From a checkpoint of a small transformer trained on Wikipedia.
Architecture: RMSNorm before each block, untied embeddings.
Training: a variant of SOAP for these matrices, 362M tokens, 5616 steps.
Each number is 50 + 10 x the weight over the matrix's rms, rounded and kept within 0 to 99. Layers, rows and columns count from 0.

# down: layer 11 MLP down (transposed), 640x160, rms 0.217, rows 275-356, columns 120-159
# up: layer 11 MLP up, 640x160, rms 0.223, rows 276-356, columns 120-159
down275:49 47 41 57 59 59 47 60 52 51 60 43 47 56 40 56 43 62 47 45 61 64 31 57 69 69 58 41 39 54 55 53 34 62 52 52 49 63 41 62
up276:25 60 36 50 47 52 45 50 40 43 52 53 39 50 48 45 59 48 70 39 47 52 53 51 64 45 52 52 63 48 48 68 43 54 52 56 56 50 43 40
down276:63 40 45 44 38 41 48 50 53 55 41 57 58 45 32 62 50 53 32 53 28 47 53 47 53 53 51 60 47 75 41 47 44 64 52 62 50 38 46 55
up277:50 47 72 51 60 62 60 67 59 49 47 59 59 42 51 38 52 38 31 62 53 44 36 32 39 56 51 55 50 53 38 50 53 46 64 32 43 44 54 64
down277:38 53 50 44 58 39 47 54 43 56 49 48 47 56 51 45 63 59 52 51 72 39 54 46 57 48 40 55 49 33 46 64 57 36 62 63 47 58 52 43
up278:51 44 69 59 54 45 66 48 39 31 52 57 66 46 40 46 38 61 55 51 42 58 56 63 59 38 30 50 72 19 73 49 32 49 51 42 65 59 70 48
down278:47 67 47 44 53 61 28 57 62 55 46 46 44 60 63 61 45 62 45 44 49 49 38 57 52 50 76 48 33 70 52 53 68 52 52 48 41 47 33 60
up279:48 63 68 71 45 60 43 55 42 50 44 62 45 47 66 34 48 62 51 52 29 61 43 40 66 60 59 48 66 55 51 57 48 49 26 50 28 45 62 53
down279:52 34 48 45 35 47 39 51 51 27 59 58 49 38 41 67 43 65 58 67 54 43 63 59 49 43 38 48 41 64 41 33 57 62 61 36 67 52 45 61
up280:47 73 50 47 48 33 31 40 56 46 42 45 54 33 42 13 46 42 57 52 57 45 66 50 70 55 51 64 43 45 63 48 50 60 39 47 56 60 54 49
down280:53 66 48 34 56 51 45 64 46 55 56 82 38 64 90 36 76 39 67 83 41 85 39 48 67 33 57 45 67 48 63 64 59 62 62 21 57 47 54 54
up281:71 55 61 47 53 57 48 44 62 52 46 66 49 53 32 37 50 51 54 28 45 60 43 57 56 61 41 56 60 60 53 55 57 53 47 44 45 47 61 61
down281:44 25 35 60 47 42 42 30 64 53 46 48 37 45 52 57 51 52 50 67 71 40 43 47 48 28 42 54 39 69 39 65 65 50 61 63 45 58 39 43
up282:51 54 58 48 48 52 37 47 46 36 32 41 63 65 55 46 45 46 59 68 66 52 57 52 40 62 56 55 44 41 64 33 36 42 42 35 58 52 27 56
down282:54 46 47 46 48 31 54 49 67 72 43 50 44 43 45 66 47 43 32 45 46 55 47 37 35 46 73 49 64 51 56 58 56 52 59 59 58 54 38 36
up283:70 59 47 59 61 64 40 44 50 52 47 32 41 66 43 54 54 53 47 53 44 51 44 34 55 51 50 36 53 44 49 39 52 54 58 42 49 48 37 49
down283:32 43 51 44 39 61 54 62 39 52 53 45 52 50 30 49 43 29 54 46 56 36 42 50 46 54 39 56 60 50 49 38 63 33 40 41 45 55 50 37
up284:54 45 35 24 45 52 55 45 45 45 51 51 49 44 65 40 39 71 48 60 52 31 56 51 58 47 41 57 56 58 52 36 67 50 53 44 61 35 61 40
down284:40 51 53 71 58 51 48 62 55 55 44 54 43 58 34 65 54 51 56 54 38 51 50 54 27 57 49 56 55 41 44 64 52 44 62 60 45 45 30 53
up285:42 55 43 59 29 60 62 31 49 42 61 45 43 39 40 45 57 46 63 42 58 45 61 37 56 51 42 50 31 69 48 61 69 45 56 38 71 58 72 24
down285:52 47 29 50 64 57 59 54 69 43 35 44 39 38 55 41 48 43 40 52 62 35 35 73 53 60 56 59 40 37 54 40 50 38 51 60 40 35 42 64
up286:50 48 36 44 58 28 50 51 62 54 46 55 59 47 91 32 39 46 50 38 56 34 49 41 44 34 63 47 36 53 62 55 58 41 48 45 66 56 60 78
down286:62 53 80 59 54 30 66 45 61 47 47 63 40 32 43 56 43 56 60 28 49 50 46 54 56 41 52 44 32 42 51 52 48 46 59 69 38 71 43 54
up287:49 54 53 55 37 33 22 61 60 39 55 43 27 45 49 35 74 44 54 34 57 52 56 38 40 49 47 37 51 35 55 61 66 73 59 39 61 58 51 53
down287:44 44 44 67 55 58 62 56 45 48 45 51 57 44 24 69 42 46 45 40 55 49 48 49 39 38 43 47 44 57 44 60 49 65 43 48 54 47 64 49
up288:44 59 57 55 52 53 57 35 48 44 58 52 41 51 38 30 36 63 61 45 46 44 50 37 31 67 52 53 40 56 50 48 50 52 62 31 52 49 50 52
down288:51 52 49 51 33 47 52 59 44 51 41 40 28 56 46 61 52 39 46 52 56 31 61 38 71 44 50 50 52 50 44 58 45 58 55 47 51 54 55 43
up289:56 59 47 65 69 59 48 63 55 40 50 38 57 65 44 42 52 50 52 44 28 67 34 41 56 63 40 53 64 31 64 47 42 70 51 46 35 45 48 38
down289:56 49 45 56 84 33 23 54 23 51 48 50 44 60 61 58 38 64 40 18 42 72 37 62 46 51 62 52 33 66 55 33 21 61 52 43 45 35 68 42
up290:58 64 77 67 34 49 46 49 46 55 44 69 41 42 53 32 41 60 46 49 49 61 33 42 63 46 38 63 64 50 37 46 44 58 44 66 63 56 48 57
down290:52 42 39 54 51 49 58 45 50 44 46 24 48 47 41 48 64 42 64 66 42 23 63 48 51 39 56 36 41 47 70 56 56 58 62 53 51 53 58 39
up291:40 50 57 43 34 63 68 37 49 52 46 52 47 58 38 58 49 54 77 44 61 60 45 57 51 37 58 65 50 60 41 49 53 48 59 44 58 75 42 42
down291:54 41 49 38 61 44 36 51 53 39 58 42 55 46 67 40 46 47 40 61 40 47 56 33 39 57 42 36 53 37 51 49 69 34 40 66 52 46 45 51
up292:55 53 43 46 51 37 60 56 56 51 59 62 45 38 49 68 44 46 45 55 53 45 59 37 41 48 43 65 35 65 42 56 37 58 56 49 31 58 50 55
down292:49 46 63 45 42 64 42 41 60 58 43 48 65 58 39 48 61 46 62 63 53 55 56 55 42 43 43 56 54 30 51 58 57 61 43 47 63 34 57 57
up293:49 46 52 38 56 36 44 45 48 46 33 49 38 37 45 67 28 50 43 47 51 62 37 53 49 27 53 36 56 46 28 79 49 65 45 28 56 40 47 51
down293:47 64 32 59 54 58 63 52 56 49 71 32 56 56 57 35 62 55 46 40 40 54 51 51 36 64 52 55 47 58 52 38 56 38 40 58 44 50 38 50
up294:50 38 49 62 49 49 58 30 29 33 44 46 44 57 55 44 23 60 48 54 51 49 54 33 48 75 49 58 52 52 50 45 53 57 60 61 38 49 62 45
down294:57 46 41 18 45 37 60 52 43 31 51 33 60 23 40 69 57 50 46 43 51 78 63 44 52 50 67 58 43 75 55 49 45 46 55 57 45 56 53 52
up295:41 66 49 63 60 40 52 61 67 39 51 47 54 49 55 62 49 65 56 48 39 44 44 45 46 36 54 59 44 39 42 38 52 45 51 56 62 50 50 46
down295:52 45 50 41 32 50 51 51 54 57 39 59 50 43 32 27 56 50 58 59 59 54 56 51 53 53 53 57 44 53 49 64 42 54 45 50 46 53 31 49
up296:57 47 47 40 46 43 61 54 47 40 57 57 65 34 47 47 57 43 53 58 74 56 38 58 41 49 52 53 43 46 64 50 42 40 59 39 52 45 61 45
down296:39 39 25 46 51 63 62 40 60 49 44 49 45 60 50 42 49 41 45 61 33 41 47 82 50 38 40 47 54 68 46 41 55 37 39 60 49 62 50 62
up297:65 56 45 47 48 59 56 63 59 66 39 45 65 41 62 53 42 52 48 58 62 33 46 57 44 44 41 49 51 34 45 62 66 55 41 60 54 60 49 51
down297:46 63 39 35 51 47 36 47 41 52 45 54 34 51 52 59 52 57 49 47 51 57 48 66 51 45 58 51 41 63 41 26 38 48 48 42 45 57 51 48
up298:50 46 58 45 72 71 57 59 55 42 38 44 54 43 35 62 59 40 42 60 57 42 44 54 55 44 49 52 72 67 45 40 53 56 41 50 56 55 47 61
down298:57 43 53 42 38 38 48 49 49 66 51 58 50 59 72 47 31 50 44 51 50 66 50 49 38 56 46 46 36 27 56 45 37 42 57 40 54 48 52 36
up299:38 47 51 42 55 50 61 51 53 52 54 49 45 56 53 50 49 56 63 59 48 44 49 39 55 49 61 48 67 45 56 49 55 57 29 49 62 48 52 38
down299:64 52 59 47 50 51 46 59 47 48 69 52 44 33 62 36 41 30 45 47 53 47 50 64 61 57 43 60 37 49 37 52 43 32 66 39 48 54 51 51
up300:45 57 52 50 53 45 32 47 52 37 57 46 32 31 39 54 56 37 64 41 45 66 28 47 50 39 47 47 52 54 58 44 41 74 56 46 60 53 51 56
down300:58 45 57 57 47 45 55 54 51 56 49 44 64 62 54 42 44 44 38 58 57 18 64 41 48 54 43 43 38 46 42 60 56 31 57 53 34 52 53 39
up301:52 50 47 32 47 46 53 49 50 60 38 56 66 47 43 43 55 61 62 38 71 32 55 44 43 41 35 59 68 57 53 52 60 64 42 43 36 33 26 40
down301:52 42 46 52 38 43 61 50 40 49 57 46 54 55 56 53 42 46 49 58 55 45 63 45 37 63 59 56 42 28 39 54 45 42 57 47 62 52 67 58
up302:41 42 43 44 56 51 38 62 54 47 54 47 47 59 39 53 50 34 54 60 49 60 58 61 65 58 48 54 41 59 37 50 67 55 60 46 40 55 63 40
down302:61 59 60 66 60 35 70 45 48 64 51 55 51 57 51 47 38 55 49 45 53 41 44 39 31 47 43 58 59 46 49 57 38 53 41 50 42 45 38 49
up303:47 52 36 55 62 51 37 57 32 38 70 35 45 37 54 46 43 54 39 50 32 72 50 37 65 52 30 67 54 50 52 52 47 71 58 32 51 43 38 44
down303:39 61 50 36 46 39 64 57 63 67 44 56 66 56 47 44 60 55 61 53 47 39 64 46 63 39 39 70 69 46 35 55 49 50 34 49 47 55 57 48
up304:74 56 60 52 48 42 37 67 60 38 46 53 39 51 48 49 68 43 57 42 47 50 57 57 46 41 58 47 64 53 67 37 41 73 46 38 39 54 37 58
down304:54 54 34 48 68 33 45 57 57 23 43 77 41 44 56 73 43 59 35 45 61 68 61 40 58 41 61 62 33 45 60 66 70 39 48 44 61 43 61 49
up305:37 55 62 51 47 51 63 67 53 39 39 51 55 63 49 46 58 58 39 67 53 59 39 43 49 42 50 52 46 45 53 43 68 41 43 36 44 46 44 55
down305:56 52 35 49 51 63 65 56 53 52 51 41 48 36 45 49 56 57 52 41 59 42 66 64 66 53 61 65 33 56 43 50 59 55 61 65 43 56 61 38
up306:32 61 35 44 51 23 39 35 56 53 43 50 55 37 42 35 36 61 67 67 56 68 39 64 50 57 63 30 60 46 41 50 46 35 49 60 50 50 40 46
down306:67 41 48 64 49 62 56 45 69 52 64 39 40 55 48 67 55 51 40 32 55 40 58 44 41 63 51 60 53 48 57 60 49 57 57 54 51 59 62 40
up307:54 54 51 58 76 38 35 52 53 49 53 60 55 62 46 49 55 45 62 44 47 62 55 47 44 54 61 44 51 39 55 59 49 45 61 56 31 45 59 31
down307:64 49 54 39 43 51 43 63 62 48 55 39 54 47 43 50 53 59 61 59 84 36 50 44 51 54 47 50 54 54 59 58 51 39 70 50 45 46 79 52
up308:61 66 59 49 61 53 78 67 55 65 72 48 47 45 41 56 47 41 46 60 36 61 45 62 59 35 56 61 49 58 40 60 63 71 56 39 44 56 56 42
down308:51 38 47 54 35 31 33 48 44 48 42 59 48 55 35 48 36 52 63 46 51 39 60 53 47 46 53 55 60 44 48 43 39 49 44 58 42 47 48 56
up309:49 50 39 54 42 49 55 66 57 43 59 60 78 42 63 54 41 42 61 55 56 52 55 56 42 32 60 61 32 68 50 60 62 55 53 42 37 53 58 33
down309:49 47 44 60 53 25 59 46 29 53 43 51 43 37 43 47 40 73 49 44 50 34 55 49 64 44 52 59 32 64 44 68 45 50 48 41 58 51 47 30
up310:50 30 59 48 31 57 52 45 40 49 31 61 52 46 42 70 55 45 45 47 61 49 57 51 44 30 44 62 51 31 57 64 58 47 41 51 47 65 49 52
down310:68 41 46 45 53 45 41 43 43 39 50 38 44 58 39 63 20 44 49 33 59 58 40 47 47 50 43 59 47 59 34 38 63 26 43 43 44 56 36 47
up311:48 60 48 68 49 55 59 51 61 45 54 69 38 47 41 58 39 50 64 55 47 53 41 46 53 36 45 45 62 42 37 51 35 61 58 45 39 46 52 45
down311:31 36 57 32 29 50 54 44 40 44 39 54 37 55 30 27 60 60 39 51 51 33 44 69 58 45 60 61 42 45 61 49 47 55 44 58 60 73 62 41
up312:44 60 37 44 55 54 46 54 43 50 40 45 56 53 50 53 45 37 48 52 40 24 67 58 44 32 38 76 44 63 60 54 51 58 61 34 49 55 56 63
down312:55 45 61 63 36 44 54 44 52 46 69 62 33 56 40 54 59 69 44 63 57 74 39 51 52 49 35 41 52 56 33 40 50 53 34 45 41 48 57 35
up313:48 64 51 37 48 53 42 47 53 57 57 42 64 39 54 56 55 47 51 66 44 73 43 61 51 52 29 39 51 52 46 37 58 41 49 55 34 51 54 58
down313:67 44 53 54 48 55 64 55 57 54 38 58 44 63 41 44 59 50 54 44 53 41 61 54 50 44 60 57 43 46 57 66 51 50 47 35 66 40 55 39
up314:59 54 45 39 47 39 37 33 45 46 65 30 44 46 35 34 61 57 49 42 56 35 65 43 41 60 49 54 45 46 75 51 33 64 51 52 53 61 52 45
down314:31 50 47 60 50 49 67 62 52 52 45 61 54 55 58 59 38 54 52 58 60 58 42 48 64 44 50 40 54 53 40 46 53 46 46 52 44 35 52 56
up315:50 53 45 44 53 61 56 42 40 61 59 51 60 54 43 53 55 51 44 55 51 60 62 56 51 53 52 55 36 40 38 47 60 55 58 47 52 44 33 57
down315:53 46 61 33 78 53 37 41 53 59 39 34 46 48 53 50 54 57 48 53 54 41 46 41 53 46 41 49 65 58 44 45 59 65 47 54 51 42 49 43
up316:46 53 44 46 56 50 38 48 55 59 39 58 56 57 38 59 50 47 71 75 69 57 38 54 41 43 65 32 31 52 42 24 65 60 51 49 57 56 40 45
down316:56 47 41 56 50 66 55 54 43 41 54 41 41 50 57 44 51 50 38 33 47 48 46 46 68 60 34 57 60 48 63 74 33 42 52 61 53 50 56 57
up317:43 42 48 52 60 51 42 44 58 43 27 47 48 48 39 50 40 62 31 56 69 49 52 41 29 41 43 59 55 37 54 48 50 59 54 52 62 61 52 53
down317:56 62 47 50 47 31 61 57 42 61 60 49 61 55 64 57 64 29 70 50 33 59 49 63 66 57 56 33 50 59 34 55 49 37 52 53 38 46 56 58
up318:56 49 39 62 37 50 31 53 55 46 47 48 41 36 45 52 53 45 52 58 62 63 50 51 49 41 86 41 55 26 54 46 53 51 64 52 47 40 50 43
down318:38 35 50 44 41 56 62 66 57 58 57 38 57 54 52 36 56 37 47 54 58 48 42 65 51 56 31 56 52 62 41 53 46 54 39 65 53 62 57 57
up319:39 53 71 66 65 64 44 39 44 43 59 49 58 34 49 47 37 56 52 62 63 48 49 55 43 49 36 39 53 51 35 58 25 36 56 63 53 39 46 72
down319:56 65 44 52 42 22 68 51 44 63 43 61 46 50 39 64 42 60 52 55 41 53 53 58 57 55 50 54 53 47 54 41 60 61 37 44 77 75 35 42
up320:63 55 47 26 23 38 39 55 47 43 32 60 47 46 53 41 53 58 52 46 41 49 44 58 50 38 23 53 62 41 60 57 39 63 56 57 49 58 56 42
down320:39 58 53 71 60 66 51 60 52 44 40 64 40 56 46 55 50 56 59 63 60 55 46 51 42 64 64 59 38 39 40 65 64 50 48 46 47 39 48 47
up321:59 40 59 36 34 40 55 45 24 55 36 57 77 39 52 61 45 52 59 69 45 35 35 56 54 69 44 48 43 36 45 46 54 52 52 50 34 36 49 52
down321:44 47 49 52 46 58 34 69 72 30 56 51 35 56 57 49 54 54 54 25 55 57 72 55 73 37 56 43 42 59 48 49 54 27 48 55 68 57 32 28
up322:49 65 51 69 35 44 53 56 57 47 49 47 62 39 62 47 50 37 63 38 46 39 57 53 56 49 49 51 57 35 34 32 56 42 44 48 50 52 64 40
down322:41 50 39 52 41 70 49 41 46 50 40 44 45 57 59 53 51 51 66 46 49 60 43 40 42 47 67 44 48 53 45 69 45 47 61 54 44 49 67 50
up323:52 64 65 37 48 49 50 39 42 50 56 60 35 56 36 40 56 50 45 39 35 20 50 32 55 45 54 35 60 42 45 38 59 73 73 30 37 55 47 46
down323:55 48 43 48 39 39 55 60 68 44 43 54 66 46 54 51 48 40 57 75 70 52 50 58 59 61 38 59 43 52 50 74 42 43 32 50 51 51 57 53
up324:55 53 41 29 46 45 55 47 57 57 52 39 52 57 47 50 46 62 51 57 52 40 57 64 38 59 50 51 54 49 33 22 49 49 56 52 55 36 68 55
down324:38 48 59 67 59 54 48 40 56 53 60 54 54 47 45 53 66 52 44 41 47 48 48 47 50 39 55 60 41 59 57 56 56 57 32 58 41 80 41 50
up325:65 48 32 55 48 54 46 61 45 42 35 34 57 47 67 60 64 60 40 51 72 36 41 37 42 44 65 30 34 48 41 34 63 53 59 61 56 50 65 60
down325:52 70 58 61 31 74 52 40 32 46 63 65 58 62 42 48 56 58 58 54 67 57 55 59 37 59 39 50 52 40 52 36 66 33 40 51 57 53 45 45
up326:44 40 38 53 56 63 55 34 55 64 28 48 70 51 65 53 56 47 44 49 45 54 60 51 46 33 58 73 48 32 45 37 54 44 47 53 60 59 58 46
down326:62 61 56 47 38 44 49 71 59 47 69 43 33 52 45 33 45 56 39 64 44 43 44 46 67 53 38 39 56 47 53 58 53 58 52 57 44 45 39 64
up327:59 54 35 32 39 41 57 36 39 57 58 79 36 39 55 49 64 63 39 43 35 63 59 43 54 41 73 55 30 33 47 64 37 40 56 55 46 43 45 38
down327:60 54 50 67 55 43 45 68 48 49 66 53 42 61 41 45 45 36 39 55 64 54 51 60 39 43 47 47 52 42 56 47 55 38 32 52 50 66 70 64
up328:57 69 41 47 51 58 53 40 62 37 51 55 43 48 45 47 60 42 63 23 46 56 55 53 47 41 64 55 45 55 42 52 55 50 64 46 60 51 39 50
down328:43 50 66 47 31 49 58 50 35 48 45 55 69 46 73 64 27 47 45 58 36 39 42 63 59 61 43 64 51 41 31 42 44 39 53 47 61 43 59 51
up329:70 53 51 50 59 45 50 57 49 57 68 60 62 60 51 47 48 64 44 65 54 29 51 65 64 60 61 54 38 49 44 33 51 28 41 57 49 40 84 50
down329:55 35 25 28 49 43 56 24 40 55 59 48 54 35 37 35 58 57 30 44 44 50 70 32 50 56 57 28 40 69 43 46 49 62 55 67 41 59 33 54
up330:50 37 48 53 52 50 64 47 66 44 50 45 63 45 57 47 36 51 60 43 30 70 31 36 38 63 53 54 51 37 56 34 60 51 56 51 56 58 61 45
down330:50 62 61 55 40 53 37 45 43 53 60 52 40 48 45 64 42 52 31 45 67 30 50 63 69 55 45 49 48 51 33 59 44 53 34 45 45 54 50 51
up331:59 71 54 39 59 31 39 54 73 55 51 48 44 78 56 55 55 73 41 42 47 57 59 77 45 29 44 37 67 40 31 40 43 47 42 50 42 47 40 49
down331:40 49 52 28 63 45 71 51 59 63 28 58 49 38 42 43 45 67 42 50 58 51 66 68 47 35 58 54 70 52 48 47 32 50 47 57 39 55 40 73
up332:30 58 52 40 53 61 58 45 62 51 56 54 44 47 50 48 54 39 55 53 39 53 39 43 80 45 43 65 61 59 20 58 49 60 55 55 56 42 44 54
down332:58 65 56 49 16 43 39 21 29 53 29 43 40 19 49 45 74 39 22 62 48 44 53 49 40 42 57 45 58 68 36 49 48 61 47 37 44 46 66 48
up333:57 51 47 23 50 39 42 61 54 49 34 46 26 48 54 44 44 40 43 41 46 62 55 59 41 39 63 43 46 48 65 52 52 55 64 59 59 53 41 36
down333:64 38 60 54 36 39 45 42 45 61 41 48 33 34 60 59 68 49 40 49 44 33 56 48 44 47 27 29 60 41 37 54 42 39 46 32 65 62 57 60
up334:45 65 58 76 50 48 30 67 53 60 57 70 60 41 47 59 29 36 56 64 42 51 68 52 56 45 37 44 63 39 36 41 16 48 35 68 49 63 49 63
down334:62 61 55 49 61 46 55 61 35 74 50 56 43 54 25 55 41 17 43 83 55 34 65 49 40 52 37 57 59 51 55 68 47 68 59 52 38 42 48 49
up335:38 42 45 63 53 38 39 44 55 43 43 58 68 35 28 53 43 49 53 66 39 54 27 42 39 55 33 30 74 48 50 57 49 53 49 30 29 57 58 38
down335:58 48 57 54 48 60 58 45 48 45 65 19 55 26 36 46 56 31 32 52 46 44 36 48 59 37 57 60 40 55 48 48 51 46 52 51 36 74 53 54
up336:54 47 49 27 41 38 50 52 55 56 37 36 46 30 37 61 44 28 57 73 56 64 43 51 52 39 40 62 67 37 41 60 50 69 43 57 55 43 70 65
down336:50 51 58 68 48 43 55 45 59 43 66 48 54 62 47 42 50 61 47 45 38 45 45 54 42 59 63 45 35 75 59 35 38 52 50 56 52 47 29 40
up337:59 54 36 48 52 44 44 48 44 62 54 52 62 49 50 44 46 40 45 45 57 58 66 64 31 52 42 55 56 48 54 39 71 40 33 41 47 56 56 55
down337:77 53 62 60 48 57 57 42 56 56 54 65 46 39 57 64 65 64 37 64 26 44 33 44 61 48 71 57 40 65 47 59 59 60 60 35 44 34 46 55
up338:37 67 42 54 42 65 21 41 55 74 54 53 43 63 55 47 59 82 44 42 53 51 60 53 50 60 51 59 40 75 54 36 43 54 69 53 43 54 54 37
down338:82 53 66 55 62 43 62 49 52 41 47 65 37 52 49 49 60 34 62 56 57 60 64 56 50 62 38 60 47 28 42 46 42 58 43 58 50 53 32 79
up339:57 44 51 56 35 35 56 55 29 46 56 44 59 50 69 58 51 35 62 66 53 47 54 51 64 55 39 59 32 68 42 55 60 36 31 54 58 65 39 52
down339:52 70 63 54 49 45 25 53 44 48 55 53 43 58 58 60 52 48 42 58 38 43 53 40 45 42 32 64 70 45 42 60 56 37 61 40 61 57 40 37
up340:74 54 56 51 47 55 45 51 46 32 59 51 55 43 54 45 56 29 57 40 65 52 65 62 67 74 52 48 61 47 42 28 65 51 44 56 49 50 62 66
down340:35 45 53 60 40 44 43 62 41 47 65 39 54 39 51 53 38 39 43 57 43 53 36 66 58 46 48 63 47 30 61 60 56 37 46 48 39 65 48 51
up341:51 61 55 40 58 72 41 40 36 50 57 46 54 82 57 35 54 37 68 70 34 48 45 52 43 52 52 60 57 41 65 51 37 72 56 70 53 62 44 54
down341:57 43 43 57 39 30 52 52 50 31 37 56 54 42 41 56 46 56 35 36 55 54 57 45 59 40 52 40 44 45 42 51 55 46 35 31 55 48 48 49
up342:39 48 63 42 51 48 40 67 48 41 71 45 42 50 25 60 66 46 50 41 59 46 59 28 56 54 41 57 54 43 36 45 52 45 40 51 40 27 64 62
down342:48 44 51 46 52 28 51 37 62 48 41 63 57 49 53 38 48 60 48 56 52 38 57 73 58 56 57 39 32 45 68 33 39 46 63 60 57 50 44 46
up343:37 40 51 63 42 48 58 58 46 49 50 38 50 45 51 62 74 42 59 53 68 32 64 56 49 57 58 58 50 55 46 55 70 37 54 29 46 40 47 31
down343:48 62 49 38 50 49 50 48 44 62 52 66 50 58 71 41 25 45 44 58 42 65 37 55 43 54 51 54 38 47 52 53 37 52 48 56 51 70 45 49
up344:62 43 62 66 52 48 52 58 40 34 50 51 51 52 34 80 48 39 40 46 57 50 45 49 51 59 51 46 50 46 68 46 49 44 66 60 50 43 35 50
down344:40 61 43 50 42 64 57 48 48 48 64 34 48 53 75 46 63 59 49 56 50 39 51 44 62 45 34 57 42 57 43 47 39 49 49 47 57 58 45 44
up345:37 58 45 50 52 56 34 48 43 51 61 69 26 51 64 58 34 36 41 32 55 43 56 51 49 63 51 53 54 56 41 46 41 61 56 55 53 29 65 21
down345:46 56 58 70 30 53 77 64 58 60 41 41 58 32 54 51 60 58 33 36 48 63 50 37 50 53 55 65 64 48 58 48 43 42 52 49 62 60 52 56
up346:55 57 59 53 54 61 71 52 64 58 56 45 48 47 47 51 39 49 56 51 69 49 52 52 49 53 49 30 63 33 54 49 28 53 67 43 52 52 41 53
down346:33 53 36 41 57 46 38 41 43 26 49 48 39 37 58 47 62 65 49 50 38 44 36 54 62 60 56 78 47 37 48 58 70 51 57 51 53 68 61 51
up347:57 52 58 73 48 49 55 47 48 37 41 48 56 34 39 57 58 56 50 46 40 50 47 61 60 52 59 72 55 54 50 70 63 66 49 39 63 52 51 48
down347:48 43 40 44 68 53 49 52 58 65 57 60 57 54 53 48 52 55 56 57 60 49 59 39 45 53 38 44 52 54 62 29 37 35 54 51 49 43 56 49
up348:38 49 49 36 36 38 53 43 54 51 36 52 60 41 54 37 65 45 55 41 51 55 61 58 48 37 58 52 55 41 56 59 41 49 52 46 43 47 54 45
down348:57 57 48 50 58 46 54 45 48 45 59 78 65 60 33 29 38 43 42 62 38 36 56 50 54 47 46 35 40 53 66 32 62 49 48 49 66 54 56 52
up349:73 54 60 53 42 60 38 38 56 64 41 67 63 58 42 76 59 59 50 51 61 35 53 62 38 54 52 49 72 52 38 56 66 59 70 56 61 71 35 55
down349:36 68 53 54 55 49 45 61 53 47 36 58 50 43 68 45 51 41 52 29 37 58 63 34 49 40 38 43 46 38 51 36 54 60 69 44 45 56 67 58
up350:65 60 54 42 36 57 42 39 64 47 52 60 47 61 46 45 68 51 38 63 47 43 44 51 67 57 35 47 42 59 55 52 52 47 47 64 52 34 58 58
down350:41 49 65 56 54 47 62 30 50 72 63 61 55 40 52 50 28 59 54 50 53 58 64 61 59 65 65 50 49 67 49 58 65 52 57 47 48 45 51 50
up351:51 60 58 46 30 55 65 31 48 40 43 41 30 58 66 43 57 43 69 60 47 40 54 53 46 37 42 57 64 44 63 48 56 30 49 52 50 75 39 60
down351:54 51 44 72 62 54 52 59 49 37 69 54 62 45 11 58 39 57 42 43 57 53 48 41 44 52 46 41 56 58 46 53 27 58 58 52 43 44 60 31
up352:58 46 40 58 55 37 39 41 58 48 53 46 56 42 44 61 54 51 68 60 48 57 60 45 55 45 56 46 62 57 42 49 41 52 37 44 69 34 52 34
down352:58 53 49 45 56 46 44 57 38 37 40 37 32 59 45 46 41 53 56 49 51 46 49 50 48 47 40 38 52 43 44 49 63 46 58 57 32 58 42 49
up353:45 53 55 67 47 44 42 55 50 45 64 56 54 55 43 58 46 54 52 40 58 46 53 42 43 50 52 33 65 57 48 46 64 55 46 51 49 50 61 45
down353:61 56 52 43 50 43 49 70 55 38 59 53 44 54 44 33 57 54 45 59 47 42 60 50 63 49 52 30 56 55 52 47 57 66 51 42 44 47 34 48
up354:48 43 53 50 50 42 48 58 62 54 71 53 47 53 50 64 46 53 35 49 59 46 70 55 52 39 64 50 50 47 51 63 53 61 60 48 33 64 38 59
down354:58 52 38 60 62 57 47 56 28 42 62 60 41 47 24 45 45 34 52 53 45 62 50 31 67 55 47 53 53 47 44 60 39 63 50 48 59 38 65 52
up355:62 64 53 53 54 47 54 37 56 34 57 62 27 55 56 66 60 40 45 51 45 66 45 56 54 49 43 36 70 49 39 55 39 52 49 47 65 59 55 44
down355:48 42 54 42 59 67 30 73 46 46 52 42 69 54 53 42 58 50 55 46 54 52 54 61 38 55 40 56 36 40 55 51 49 49 49 52 42 54 38 67
up356:39 56 46 52 39 33 43 53 41 34 44 49 55 60 41 55 47 44 46 33 36 58 32 62 24 51 28 60 47 49 41 48 52 47 41 51 47 51 44 42
down356:53 39 64 40 62 62 80 43 54 49 53 32 39 46 52 63 46 55 81 64 67 51 45 46 56 32 44 47 38 53 52 43 49 46 51 37 57 48 48 51